Weights of a small transformer language model.
Size: 3 heads of 32, 1.81M parameters.
Architecture: biases on query, key and value, tied embeddings, capped logits.
Training: a variant of Adam for these matrices, 85M tokens, 10386 steps.
Each number is 500 + 50 x the weight over the matrix's rms, rounded and kept within 0 to 999. Layers, rows and columns count from 0. Numbers have three digits each.

# layer 4 attention value, 96x96, rms 0.0617, rows 81-95, columns 0-47
476515538452453523485503487439495462501517554523566462444477516563484481541484513454517556556477483482516529486479406462520597515535497541514577
484524584494531489440460550519483559425507532493496415566538456515529502477452500485426410536413468470503445506515573553439403499436460387452599
509564439528473479395472543502420531548463532467430586519485567418524546498487507441401480527562387501510540474483551447546515417446514527541536
519440540486493443482548456458556450429579529562530430487489408533461465463452467489566450528483580452436459516523432458493506524595436473487538
469530427551519445406490533526520571566455480507481532542538553392538484494469477551399459514582463492506537511475584467519555472473510474496477
508556505570541395578450488436454513500498462503446512473502526457510451452480500476473471487535539545549520479548557515522490526514522504422482
501537491400451686450497475465524451547445513503529510368491413603483484546519498564524523527438507464510469509448488546475501473444545493442439
474554426611511445488545483439451550558494521451385541453453484436527482442400458448441524488546472396512525455503509436568517502530581534562455
561412427458410597490399483542526464502452502538580539422470479557481548512517428539548617499509463420580463480428542528528437536419430452524470
508502493494537488576457491522483501502533436522500493487496513419468548456468530415531606441469549493515456541513562492542462528482526484573461
495474541453489537457498472538542361479577492534573411464456477570506442529571458554551588528457536468481442524512500492435508535485445439513495
521491568450528453521507479469559486436514483494595396472492394598479449538496478544608466514489566471444466558453500482490458588573509456485412
522467469381533468553460439493566474492466470510482457466527513472467544476497482486530477443525559526523524533470499530514475480554491528479365
438502568469466526523499451429504460465540552539497391525457400602558539540483519584499613572419553451450503458548484517399494523478459512484577
524495562548503461559510580518479612453461485488498522457547528519498625487492530509447522428500425610510479439534471552489498511502513452467533
# layer 4 attention output (transposed), 96x96, rms 0.0576, rows 81-95, columns 0-47
452546505519482486494533534555501505462538524498478529513529491469474442427554492458439458558477522561532487495527472454510447513511499472521443
514505451515496484532511460483579485542574456501509541432512538502580425490541507505474558501542524475495494396502508493537553495544472551582462
549541518487475498533465485478282474508380432484416504471480511502484518474486486492501485492525469489557589461458522497494488379544537590480528
467470442504519531508479519558629497498539559513565473534469447457488493542506550532522511464463499505495424510497479519498569566437474453481494
582570530480494477522472490428406454541434438507413481481475505511500570525494507486548519511535475487510575429500531508477523432497519588496530
512537545512556574436522524510520477504469490475489476499473427434564531548511498510529497477498486484492561447441460482523495494493489499483519
435421515517489371543571443489457525460597476475497533566541568558533500424502444488437553501523478513435439525599473505478472558507494454574480
498590525456537529517484553534422415476429452590471450510471472456409531532551589474534473545503491511482548454414487489550544471403517470434465
450431522508512462548517444452523499490528492439478525534547530563477491497441484519419462481503496540439436598603455510468512468543576450510539
522502543536506547455483523517545535519424500522491477541454518517506503539500490552557420491533451453459558490484494537506521479501503504414550
460471470507498478529518463482717516508620564506544530538509508520524494465486477513531472506518501506481426538540445536515503618531511472549531
428469485521506538500484549513677464504576566549582477533509485463546493531512569532507489450494525491466398471538470540469528586452432470495490
485362497515511530451485489523466531472448514455549500519478500562473522557425514597508535380505480460436466548524568521452544486477515430482588
440520432486542446534523497538681544482684516492593566466541486484502439478497484443520437534467532485525413489517419451576478619512484446546454
564467488525492441442445462503500480537448471484516510467520486477572459550546473491474539543440547471457526530491597481531468413524534488511380
# layer 4 MLP up, 384x96, rms 0.0894, rows 0-125, columns 0-47
561588536491588474440421506492414509546476474525463416634452477415488575525511584459460507493504440629567362553415507520449535539456496500509496
421507526546480442514455483523553460503470453548534521544580513468460482457516521532484541465488583473537510466431420569541436462486512549473528
545572639399523519486496501454509480624540495508469543450486552494514473486537552617478434555587492515445488493480576466491461551530461487526465
507545487618543525468537529479511531529551439440429433517479501480533437525534613557489602511531382412566493410409592489487539528507483541568584
428541458463518568538526471480494474514477490574530515420561468458512546515556499557571471453528430527501466542528455507536482534548492583563413
513555599544505531474507577472510511485529456484450516401456492498567366504483529512554552459551494456624572382459482459572466426613417535532442
497450514466528415531505549507512556552475549530511510558498559413541466626543511505479439577571547482561497520402507555668502613591403510442511
496488458511608611448454632580538509508443580435497523501525465517531514502530553433487445470597465550502383448411459493599577549592522547511468
507535569501513488538379555425490450478560440548470605555569519498528615510436483451492437428470529552468549458511536484526500443519494570483548
489558528573484489536551497471510536509460510456523518512495478476531523591523522434506410541546390506523479426488500450512511482498406455534589
464487622498511545427473497447556537531427575501441514572510481512505455512556422573448488448564449495560492534466445449507589446521495595475487
416521503508573527521440478513548469412591551486556474460570443484619494531559439366558534552465461549586550430437486531513467494479558507562566
471568491561446555570554490489544486436412550473482489418524549477523524574502519430559499538530432549534476451422487445516507543538544494528558
501456576607501500388412559512507468541523566522485553540572540435476467429554492465537481557517454530507439524571590489519538484444494490488561
482586507631560525457553562506438504533493499459504445532487517546566554423470539507444468518501422464498494456549514492471552514474452534548575
512601505487505522526534536449469601490539505474506545564526430484525450533531488497494530497542491494602472418503531482503526493585466577562470
478535551538548522586453518536433484527520466478576585484517541460525502511519515535614465487550487461541542522499420491413491552603499577523481
522568477496465568435533574443427505503523493511428462490464489487543439533548530462534517510505489551487516515464522451567520455519475553464562
496544458524508489462458521561554515561449517460476530498548486530474474451459458546502390514494522526460513482530560389489516528488538426498493
547553487604506509498472493477519495435501506568504477464509563470464494502568418467557491571451526528572410444570490519511543460507498442614465
444500459523484567542512475424510443535447413461474562484589469490468526496489480507528518579527438523484526422445523558447506498552561477457574
387483455486535552463574599489507509498482512477519491598516551390531400476451475441643427490525496413535504526508467528419427585621480472513514
419490523583609431428564504459444557499517578582536551533588454488517431464548557560440406556531460495475523544489505456582527582454480494484478
375546592506581596502471521388460467540420546407579576622515472492552413545561522498546468516482470474477478519526438503478587503594517565517451
464556453475506470511516535527444531525491494583490530467602485503536499535543483486538421516561550488519495474405560446502501496493500482478521
413529579471598544525445508459406537521471536639473592543564562475544461498596565492552466439467544439491528470475407542466511589502399510512529
527477524482560563438501520453517495547452548513491494592488511447533469450467541575467451464465415468556530423494496528517440548502518466448462
532489471520540429513516544449570439475492471468443580543565481458433471559579467434525424468555466517502631484518498472602450470485593554562636
466540546571533577447519518476512522566484452503577508598545608466490450490471501487580415543548470533493541530510446498445518436656441556591410
407633502610513520399548499485537531493418440509447569463561524438604534494522530536449486575621516465467514547501532445516547539487516484529516
453511632526506505500474529346440527506427495499460572542572565487497448604467543514636526485608537508499505486388487505489471519551462436559584
514524526519573524563473488533458562590465562515591504521435483522470526527420485603469487646535507513439536449415428478449537518497461554505476
479532540517423426458410575445550491518513448549492518446563577508482469503583453592497500543535556568455496543487540477526546574467469447471590
480547472570509479530533524482569512476410524502525505487489498476550500541596627501564535377555544490461509470441516556523465492473503494518488
489585598491544469482505529371461541548521527456400551431504454492579477526495580421478475454552561448595551450442575491444426497609517534505568
428534544507548589523438545520468529467543523488504485587473490501506539492528525498598485593413546529422570492472432535435436466527480580479551
493543573529436515513526531530569532452537511504492509518496565439522355514410499485509540549545498504468497423494473557484498447597519437463551
520556516603516514385429508481485502497546567540461467474513557447518518502459525502524451539491536509458507480502478499500447527529460515486597
442476525537520537473440524424460431496445439484472507507548476493525420492526583505472573465512482494489525491505414454423447539580511548494592
580534467491527535468521525496457523507543469452499550559617513452559453480555561493480408539515550553452542436517485497526567558506507483421530
557592582468511458513596524448558503625464446469520443405450562511512466442500475545535479582502524555503481506581536559553520472496529547510516
571586593516430497394452547464576488451503575500495447604523457475507519558498458444612458504441503468645478405492521561503535441573489548462475
486543474486462428549484541586531425472555520523454484597527456529482565563481493443524437550631617460495551589474487510585381514505597527594562
421580561556615520453510484464536527565462510498515521501544461511558493516440497497476518537577423464504456515484529510484472525551493497471455
447526548460439497483453568474522471492408468613545493511522527490523490477503454497493549445451489552489482423512457412529551464461565518435518
479524531424511531570512553452507410543483536532490492633467488449521581544514459520586459456560571520476524545487422506542406464523559594570542
465556523564514481441539512503450520524458483515449472541486498476499512515447521512557492524531510509439469478471490518489509459534498513463542
479508477479521505556430607485478506535459603504355455479557559425556429546502477525481444558500523526489469474533548490536565595510439510481602
545593565448432483513473518459503546523544445483550535517554563433559490478505476399461409510538473485507496495527554503516493537588470530474478
515541494540462610387513571530517578455544549556462501572553477472440532517547491501517548581469546488520502463473402474448485536494380489397446
477551481584571538418429492471463477583561552530496542507596463561519544524408601578539535512502464468503518529413468411479434485533531602500561
442515501528440580507529468454545518491522485532518480539616524433521436543503544499542412545502497437523572507431585422470543566532582515477561
545511564455486411514453531404509495423551425568452523453550492453547517504512475573484557536516615438505531473522499447501496474523424460612587
463532530471464515441521581454479456558505532524590609475512397544515545578549559421501463435537553556480511559521483510448446483544571565445405
496540430500517536538387576532458518449551598498580405417521444542590432508587520478564462493527534560392445558445521516553508474496473588490493
486560541453530494416469578501529425582553508518500604519568461511468443524461489467476508486532524499549463399558494330513545478505446533509476
415489560507500477448464505468516486527549586551575441504607557409450459553447445565564489515451461543522486533508516481512530458552510533528565
440478486544564529497533507469578523523465540512438440453457450490555483551522562548552436501654535523529504425446476593425518523485584470569516
441473477618591507498613488489514506563518533525477561467506540460483558508501549504533550511526496484492395467476441446497583474449544535429510
511560482510556554522458588429503478567446509533510486537537557470498503520530613463421533461508456612400476527566437513484562540496561542432492
516518535519513419566443473477575451486495514591428513444518504524531504542485502505452532591603494499574484447536419543487614508496443526523544
323599616509548471391587510475506555539575508515530549490594618496563496574498456458521464475524462476522443533455477521524507484508589502539573
478614616424596578524528532516450464493602515570417474504534503480571494476427576527553491456521436566486386524488590550468499486471454529507556
533481462559498520605563556453545448499552445526560431530465554403449491566468617527402403509524514485511474528489472534453496471651519588517555
530603512519486559411536581522477522469489437509525512530556498556534531505512497491485498629491560537435434470524455490553457507506525439502517
452535497496547543463383497444514540658459539516422510491482534402572433488475584528603480495521406459446500521555437488465533496602445496512474
528488457545557548451573520498536436584579389504426518604498445506544539529534514521439541464507460438602469500405536441435413410525525484515579
551535506543492456539550474465529510415527512461530461550615570443575473560507447508480586555540549402640524441487402439560589515496482562654546
438571518455515536458456525486468571538472509539492557555473544546604449532500485512495548411543559499438516507444572538533406534533514518563539
478575504500538511494505537501489548524521522518490507495515476456578442536523532445518497529487514464534468450468486479542519530544475531514493
476499571545439516511427513518465476515486562552508445421631471529511491549513568616498519509533468461457582437470555463452498593518530517461492
510578456509512534466434585562528403518522490606397516495624447475427481460493432550536501533481533538598523413452490499565492530498448486463464
578478426477492441549486534540545380521426595547460559585476485474520438533569485424516581483587440419529510456506585505483595525593454480541487
476526473502496531491477582503462549629447502547426574538491462428555481599524496476586511472624462504510497503395603511592488443514472533485533
518542538539495493486461514435495489568482561499595556420513442546492484496632453555558494525479462488457576538487552557499457541444526623547508
415490511585595464538482500537500474468480478424484491562501534523624481520498455486509390527540461564439537407533488432602560482484475458498536
570616531496512517549480564472450534494501514555519472478538553421539525542507535428449526452531482529488499439541471533466527505493515546473497
513581566414493540606471509430472456454462500580461437576476495442494429586433506524540522520481477437489581542494549471547398510529477522502552
505531540455476482473472505508493504535558529549496549431554411434478415538458513473529582539506536440529490447430453490553519403605466526461425
480532534520587481537505449370500456594465535510434484558552443426519524532555643435518567444489391572479476413413456438453478564458424525472528
502538537493518506603499530461498497487505552472590591490451566471435502527480561477615512496477506573571443436517431501540467476546468549521491
482562536537511442407488523409605449483580625457522398479530466490569477503586488535523472533547545501535595393363552512465553490527436496384465
483589450455499569513566488512488499529499562561520553441535437470526488596522535417558362560493506522577519477471590567463460540530503494507476
508477508431505513399515516476475468572481618491522636442533501497492520536553519534529462476569522561476426386437455466442516546468451524537451
500494538488515475579419583468531615569470590605516586491536563406517591436566475488532437548572572521509471437482471456527559585424499496484569
524571557573475455522454485459489442511558462494586478545594500432506542554396598408604469487532574519607481527562458401440490543597542539465521
437498531533536544448515514560591487483391468538472570481562510405488503483538488457503448557579459486529507491477580552457511571511514483483530
448490464565533619409545536477510510418483465534450591565506600468541463480508492524460478542521456429420498524471477495463579479496476540528487
422548450544527454485573481504495518504496470676440480440529589466534530602540435439521569516553551465498431526560626532625486504603519537523539
420525495449518534468530548585538463528473569466549612473524563500470523507583434579492366490454490468576487502495533489576551445488498542461472
468556528477526439468535530550561550522463498515486468436422510533492473496577518484531485505472550541486549564503573470507551467490487587432575
501484543487476493470564589475511488546559501583519560523476526470526528537406501486529505505558552489470546462574475565486556464554549432470585
455528584530521483447418475402403487510586421535443474479557501499582457512483541455467536541542522532512490563443466480503465525476460481503470
424506567500441440506521536482513547539548553572500490485586460442577514573536529406564431561535520542494490470508482526535499456573506597539473
523590495418485482487415472459460560496494477546518477526518593484476520625499468509539477553467481534546473426496584544533537511567496575452483
456483460475459582592600522450519429452451553610395514460640520486500498639370595624569491560530481435515535549422494584517580573524500468469525
519556583481453485442496575486485479537534409503502549482518582509487582482583506428489453599500485541456463531434527488508508491522504463524607
517544514608485481486483573445523495543472531540439513532505469503486471528496589445497560500596533492473522421485440407535524538580571508382449
415595515433512534407538519483537478577473507492504569555518521540511396538466464521459549546656457467576508479446494461509467514545521548361407
407595419517476476463522558511529554522506442482565511518541397553545486456496511492512577497517492464407526539519486462509389399535469527515543
433566384484681517540512580450544441463489500555519597553479469452545433526507526486432538461512551586579416517492528535515446477583417523525482
476494606571465471403496505479489452522536513546448519408544481490498447493525395515567576455507464498513490467542561434516408457512501572520479
466536538521596554508468498502469505481415572576506487410542491528632485583521592422482487509548498480580479535546547593631504504506437518402534
458560604504564532517579494411541578559455469455529510566598500439546384510449504485499389576489361437558618492458611525473563514499596449507464
496587441622564439518544547429515434451556505531499509452647526547529488496448430502582554472557590480485559501447438467518443476420486510524541
485543524489528486539498553467547450478514503447414545527570552506535556525464399461535494497496500389553496464425495592442563474518532508558519
495543512550468564515470509451437475486446481487567513492474491565566466512526558470505501470549475488562538512516496508438481523476528478496536
531627537519462470556468519380508443576504566519471580490577561416516611503541554456563516477487500531480424398475544485456595550500468558537479
532533579471603556503508519479518528535425434500512450471543450466569459515450525516473441497518394506547420491471562427511504582602521536567526
469568533476447478494532583505563533516546474577465514512579466592429476522501587415500564516455615553464502469471378430461427525577607504439489
472634524496580444518533512481446554506523486519486532357488414521512466566491530470419554460485493381508539565389492407574509538518498468582501
460485532537562421544463480413516414489453501576412540459530454525514362627434502471533432442533523428539501540448486518539484581543465531487522
441581612459466620453450501452468478527522552561525454594501517419512488455496444520467430569567386398572506516460462518561498475507567526564465
444526490567498515401539480496549494507445515509493558453603582412488532461541490456479461454483459494566499504558531570438449539480538544507439
544540421467558447507494561474538559626498434454556530513559452603607529551525486420533431508549508570458541418523444438497417507549529556474618
515551484390589487493592487441488525481501514484485474531580450505548537570542611508518591527575424587520446461532468443470563518448486568559513
562508485481521507503603572482475553600449501517574465569529463436501490510519492495463445527571608512490363404461534442411559540490480546490454
541526549487489549511430560449576528481524533533450523487532493461555432457513535580484441541485586533596575412554508456431530534537470471489513
512512489508473493487582570496534639514539507472502525496518533445567404473513509516505488559509467459545562516559514520487434515533463544535477
501518482539406539582555561489462441511587506539523446586465481422486431529520498489527477524517489485511582480524448526550499413566510509536565
524543507439532494545522539486519527508495442524533448575470435518512430491541496464544434477530541392575525507490563509468561595545443502476564
488468568481460518536435538532479426608477620511398500549461553486565494463475481463609575509589505477551412474516549495512529546422438524470532
427531518528520517535441496512526487520504498564478533478474426566537531536465530496516515550454483436384516441487478531549476515546517529490557
454511463505545512549497504488557503458495533571539518567546516473536490588418480521554427572490527465485551442494512586560463453547458575457577
480447489462590595421412504482504379452451533613513583598568505418511480613586538578471560536618552568492475460585391509486556450526526440596506
395614527505561592441544501536549495441642522519513479518605454495581562570452463584487368537537624489488537382551456512501471461513594495552487
# layer 4 MLP down (transposed), 384x96, rms 0.0648, rows 0-125, columns 0-47
670513440596450449540508513592500400557502575491547468482523447522454483452502497516490508526491470454558518485550517576508495466535514372521516
538492562465494526532546544478432583438517482457395577468421440517518490512433527445531496531465498477584509558579503463607549565416470480478492
571500396451555582553517521463500484540517433476487439449504471557419564499397505517539539530514526539515505567492466501552467543520507537509500
444486554564453422542407492545525425546528531512569527458510577506528521455543535539495415407417458536503551463621513558511527377450551512555410
518569496502453482443440456522537482499475499415484455510544490511468449550498465505564523469569454455431488526477521490524452458488579474494495
473487511546393386475457542506443393446557440551569480542565532491558472543503511530482519478474430460550485453451564497578431507513528440474459
563411486462470407522587576554500505537457633466555456511365538571526522501500485452478607538483490469436595542387484511535504496504494449447487
570558387450439444487466466518538546499433495392480483550544430501534510438545503486523441526514524408398538472543477461503503526539416506529461
488435406395494522460610475515504508393484616530476545591505527508491545456520385535463494669435430587462409519495439465590522437501438507501489
465489493492467469460523479561468477496499470417521460554488547418543507635555495446394522536489503518489533566487591503508540494412499467510534
425529540516507462519560494575481563490567573560554421457496436562419508511477451510544546339516507497488559491520475520558424533480465484509520
547445607483437453503477615529512472464547546453449481428476469515561573479444538545488531487525479556446455517402531541610456544434482493521523
419531453437348464486532468589485407440489522464504479476499526501479519665559475508450495541548500568388509548472695513510471513472532495507475
495505479536494549530575509492479445486489477516593513496480452569436587508469582589504517479469528458463482437538522576488444492505521447500456
488395547422500511552453439462487459556448555581527471524542497463408422625525442496506502444528474524526504572431496578538437445435576441469456
435521532515466585520452547488486544513490488527518446503540533457534440488585515509479427431477504549473509479501459510534505448491493495524470
480438488548476448396491534460506443480500506532371429448473447557524486519502486483527493537450473535446469433575535441604452391498651472509540
511555535478545449482571431535486503405440522534540454422515541522395564505601488473527536493452527510447492540497457457498466498492515498504414
524481506559535512523522397412459407504495483510486504472450512428467539467545430525473584421475521423561456517478518605467440552514443559458464
465430460436493512447520555454533514512535520491500470407534482451475568525459530589450535426605482496446517531475528468431488514577457623519512
459514519462417485551473570580488509486512563519527522485480534470565523476524451467484472381498520489536487511559528494524530505377434536506466
559502515546455445533437410490497554455512472493489517419502573636454516361523493557449562517495525500475547471499532440554535497439548477517570
489501494537516548488543516473495493498456510472501452496440534521441569542461490500492488483470425500433455410530508507490429438474489510439469
442482657562501505512519576418497460521433547574500465518534453620559468511495562520522577463517563486405573481538473456388484485519393527558472
541561510497483476530440499388533479502563571477526494498588434530585524453447462519493483571494513491584466382512395540528445567442424443531550
504499527506525495389553419466493450444523462529475508503633579515443528536529479516641425419429544479393534485457525559468449519466622499456568
490548386501431506495505464521466529426498606359458474434461408508488547452580520508484516523545535505435478573511467537566558453575431466571520
466483504549372556514545516553471541471496537499505488472541463463534461422408495582504518464402543629541401466556442492361537544498425491396492
540527510501538485479502463499519484535452492499459583450507492537470498430448503477494590411508511524468509487486533468554506456526503488503564
579433511410395531573477521460512425502507532580422510501458502436472446438535484578440482484448446510565460543489502549529447490450448556428478
500523573450412477550581471543461489492479535451458509491590467475615541515466513400553442585379518567458516489470505559555548586397535505459597
521497498480500462455542461497503474496484416475429557438516550493527473412528463505515443488447491574610457551546516490523452548528479517436481
513389589574477509506465350451484406564461502519535598517582450542390422404591553531497359514548417621546495501551534519458495452434435409538561
558548511379503415551444538486519430614499435504499476491577526498384546448446560528512410534554468535509585499474522473475426546461515523458528
424517544450567554498439464494491478513507515518452454405453523453499545541479522508456495471504445484543522492508506520551440512507544467518509
587433511536485484514552469487506597535435423540504452399474466591468555394419490543464571504538519510480520473526489516458480482504486507536441
506449550458520463505519445547445535480535464525536430385468479556469571448520582538435537501534489425475515500505511568507565573479433519539471
529431495495521539483518551457536525522505499543472525480511505563509483444446521518517527484542541458496482547489560494510492516473491486479487
591499547454476525517489436548478515530575473454489491478485526529513553454508484454512509479532493558520542551496512551532597473415486486522460
513507509495495433501526441554476518586500468485536479545501452567391445565426507454436539481455502485457476479574444571494492473518497490506452
512450472510516396521416472579540442448502519495496473445584522518439500522538479484506470471564515505524648560471462480424443468508523539533517
489559486533549540392546518495532393523484543560528393471442410534533482504407492445576488563380537547545540532550528512551526503555556502453482
492513552408332555530452498521477548478458527500499451537513322590410560550470466436420516489465452538582391574483495448532588560495539468475488
529550525523512484501529570512521504545502548509508505589439495528580501498531480455506442464507462482449484525531427502507465523541474481491516
510450533509550514508536452555506579467532613456379461446505485496447469500477477523484547522506506392528558533505489522562560510504492487438502
474495535496415430524488527477435538545501542492426392488439473522479583493423513469528546463534440497491533589486521497617389503466505532497504
567487501481496537510481558457575524496584479480533529492531490523562459484530535514520532467517444566483513488551483511513463505483462454517511
516441552579604530518494446415528544411436519579554577525495519545461493480550411491454530466625535467511476559488538564423513447540568572499538
582468522498600552517476496558509473456506435400516506456495443526473494576444549548454485546501546500477499510457477482483477449551620474400568
499382515468535468573481499430585478577494452545555511399445498518478498503438485472518492435465529487532517508541476510459483457515590567478473
506488449469467399546477431501549491517510445468516573397545409416519512497455528456510464603509488499526470558542437563557514465505534480541474
513463544472525500444479470471447446654508486485507488463500474446585521514553532593533614506547520484524406462588516453592517509463508489471455
475477411474438571494618484493501388526521494540514582527467506577438456511486490446478465517559502577448495586492510514537511550449501478514504
450506525470488493465494432469438517549535523467569537456435531559463600401489534444468605455462443388470557531506503496519540454450438435459530
552438586567485417481564530489540528494438562361555526476504475620527528502468588357490556507476440448493476462484600496446549545459486462455482
400384504534497558561464524539456483446505529487479470570492490496440542446438496552412441463518482522510510527493514540466523452547519433475521
533556557515436551461491541478505436529518434526578482530457439531540362643571485505533462530462514535541514515450519602521530518468565512483415
544516485505555524506468487528533456582488581474551505454495457479445489512485517499521468484565515447503500485488510463421534541469541522507520
410519471474525517498421580581475451406562423489489599582484546481525437447502407537490498381473548516482486518494534543550458525476502486492558
514552494471558551471490451555468519445583496487479601455511494465354554443532456498486478567445384481489464501545473576518500485547535462435563
521442538491484539427613412472474567514480439464578525594471492462508480539531506466483502405485499517440454603511577475537375467496526458522460
302540531516484573380579667406420494554626492481638542451613527461583548481428513443507504423527451513511522432486464502567588469515544562480539
513417383558504555592504556604550565478521589543484520424529602439450488490476472563548413529525459539454446461559538552545488485560479497494613
487546581460440527447462462508427531520524492477542480433529483647551536485515424505476603532437475468426519562560552467597468528459490445416389
588402538495480425597470458481483439523526528487506477411489407488486464443557483489391484398475464468579596536589530570482462462506485507489433
523504468516478443488579525532470494388451470509480523399464509544488495439507429476522461486507581581563472527570561504509486489540480512546499
414542524483389410530477498581449451542506525449616473492544472449562493506515486521430522471429478546474484459476521505603474518497535526515461
468497421402312460494491530409457473442587430537557557526482473500485375565595505641441450476577536572428534579566440593517443517403615447516446
490565480375452574533500500569505480435497468464495443526487513525450493463598483504479592557459516573508494427514434461550524550366480423463498
461641504522565607511535593491488504540488550553512489517555487443647418515538574453538454551545545464498492441450423473517503490531440482507506
483447674463538479493511353536486561504461489499453506537505469517512504500493584525446524537501450443543480554474466498604559451533476477498493
473431467473505453523527505508459559477489536533490572466480495505536459567462469539410464454452506374487469581581469521459466529488543474563487
533416490502342409497539502531466544558485497530531587472457525508499441573573454479506394426433436517476504524513537464447503423557635397553536
474541392517478436480513442459591453371477487607521479461424478492433520505587458490559519699422517500496474448596537516497521568332497579459473
463438548479488507510604378534529540487475549487461503477482560501426513409479508492466527526472454547504556538565589496508449489491498450432539
466592497506528471512480490564493418547481502448523457503417478489543527548495490402448557459526496381560551502434520467497555481311515453523557
660502527478494565488494471560534494521528523463516504427546527481564515561463540477501490415509511483476473475548465543459511468487543418524530
541529545524496660586458504478442417402516494458503423541472412565495589514473412531480540567499431462481602446526478534414496503513363612556551
582495583462472425438452470518539404491413517522474506470467440476428513534584563619483569495549474451536445543560474531406510469551421430465440
500460525544601488370539558563447524531558499493485381506417461483498488502464453480512458498457505538548486555503471568531490451444533436535598
502525489493344489457559461488510491511497451503502495475466486478535547613474518527498535531572488560420504498512717542494415517531528483370499
514387483567416547470564430555549469453491545492492493528425522559547526420554541511532518567585518602413538434478499522539467492407469492364526
485510441497436436471449481550422525539506473382484523413482498530503537577464535515640520476541467486570646621497517572491494521445519513454393
584531511512477569475463478484558471590520553338495477436521439502436477482400510548532472466551492478474517545578518551490525497501502464519431
516487444522487346523576453481487483588504532463443494537532487590512469495515456502431512553564511559560453530536458552453527461430570524449537
542472440446529452440463497514490529511614482427453452469438509515529508569558517483495563463436573399493483487552559475479516478451506447457485
575403526548495522522549524505511536490497506625511538483473558469493491471489471524502538459452539517449424496477447500561469523488445462511532
535581551442493401601508456525447487555527453510491390426512445551392518473516500509441515426485495544539472470454535553571512499501468438431517
479487516481378455443448476469471497539637478442574484437521518583424506607547424414467615443442504500503500535541433416507520510546592479588496
507415538591532472591487431511484553510468530453392542594507422520499439484416431581495486447526462463465432534624477502438450512503483536495475
441493544479464529557541513547476528450522467501546497436502463553426520514489450550518494479492517476532534523524489425473446543510491486514501
475486529429549591587520536552469490478471497438562534502524437574501545526469499592461564519537494523448559489542509530470507557504548501460503
517478495480502513469507452555500544490479512447513459541487526540437504541557483536531451508473420491502471575465471542515506443492488551532414
406480524530507426451513578537463481502499398464530468490508481522409507555553544494479468506553586542416573503448473453478535493588447467582517
431548536407565437434488507509437563425524533515356506569493465501524463508468458477535535567468446493520517480503497582477566513517578455464477
583431591509459400555520500620436512515457539533436459494603441594567529541483480646507499609473463471436527656553505564546508543487592437491442
446454499552526497434467537567489458533465487442496519518595381580459553426456401448523491561510490522438483517594527479429500468411420523531584
508490454581528482459506422394453624492515515497452611439530492514473522509554435569492509518478471442494497489572504584500539556435452405456500
511596474440394479529504506493501373467524399480496469521499548467519476511440539524430478416492428545494476583447492572542465493525515554522540
471404507474470398457474447500556392529493481507513489476480543510391487500500422543492506443610456580583485516479548566465570492441456513531499
540424454429465477461478482509582471541506471586523467506478458496437480493419530515470515482450462503490547561510595520510530428503418479547591
409454462395551557565469495492510501416537503480559501608517547531517528521479558442457470510458522467470467528429451569529511550594528519569581
453417576573526509569528458565470569586524527442492507476460496544485486492451571424520428541441413499569497559601488438551560506443416509436566
486531496530395453524505536499461517495449563459640482491429598442578471482478421492469483468588507534456573467536392472566428511432518558445499
460520493466542419501488561513517546469551463555485531404534540447434442497398379538478567536536544402578520572523546502441505546387491513594489
539456443448433505499563553498490526499524500519521518467507447515518449502513493480448550511478538560463504580495509506553493529496536503535456
445586525524502549557450488508517508493486482492519483519477457496601456559484472468507452517554486464586476516466467541444458495533496503509544
601485513443564455503445528515563431528425508526451539446484485518521540505472418548531458518462573543494602472497489517470473410558496443550484
493504412495461522465505592512508500541493541476571468519520476496494499466567506500485528503588494448499486582474452526494548497446485491525501
524459586489412540464458486511534539493548537526521519446428434440536563457579512593497596532571472364504473426562485538506583500490476366424532
508408554552416428486460507493480472474513462479490441520428542522441573585447487458498516548513383557592430538578403468476545552491520536449447
481427622450538501454458455510473487526378462543499500541514545443509478544583447499553515502492449557592532539544527496502452506362491439541482
427627599489475479501557519509429453499632481563395469545491379502446525495525470560500519561531505461452495535489537515519488393496549463493540
581402455447452569596448470508535443455509496552454487525491491461579509453471526611559523468470525489427515440425573484622477456466508415462564
463479466505440457533567425509539558497506465465485650550561434492517519474406563521311485410345465610379418499553525441486445511572408476542472
397483393595512479486536506539440466455576383488484529611448572466384597458565422481435461437409564459427508545481508560581473499572522469543506
484535509495461475481480500562492512510505487485532551493522559475453587430470515580428511402414417539603451593596428517538471495523454471533434
422472536562575569472488477499500501511535545566466504488506484520469497560500532502490519452506473526414491498537503602453450558558519484518442
477453467527497462488488382598508454523453468484482540460437522554472477432468446477507571467541511469457489486544493486555632536522547436537463
489480508526580508460453445481475515479447449407562470451538544565551552432508508519507588472494495518424433457506486528505476484511523499505402
503542426558424488517460522520506464509465547480495498476511501541408454428537468431493425474489435587440479529464525542557528521502562434470524
541471497547456450440601552569462537412451476463530538535527443589557545515488455517512450342473588513412463561511529428401492493524550511570588
527423519436451476490510461442495546499538421475470572469501490481448521553576486517392495493476529479504502579458500478475535490531549448512482
469488408491518588529461601489527534500469564468586501519466492499549463526422486403521451592441527545498566538476509587459522461562538532520434
540470460507513508436461410489473485425480512505384463553495435365412565574586474493537670562499414601535483584570516520491484485521639471542426
370600569458468498460520581587524513503530555539485484622550544381573502576475473483477439596612431579512312412494543524557526570390501504544464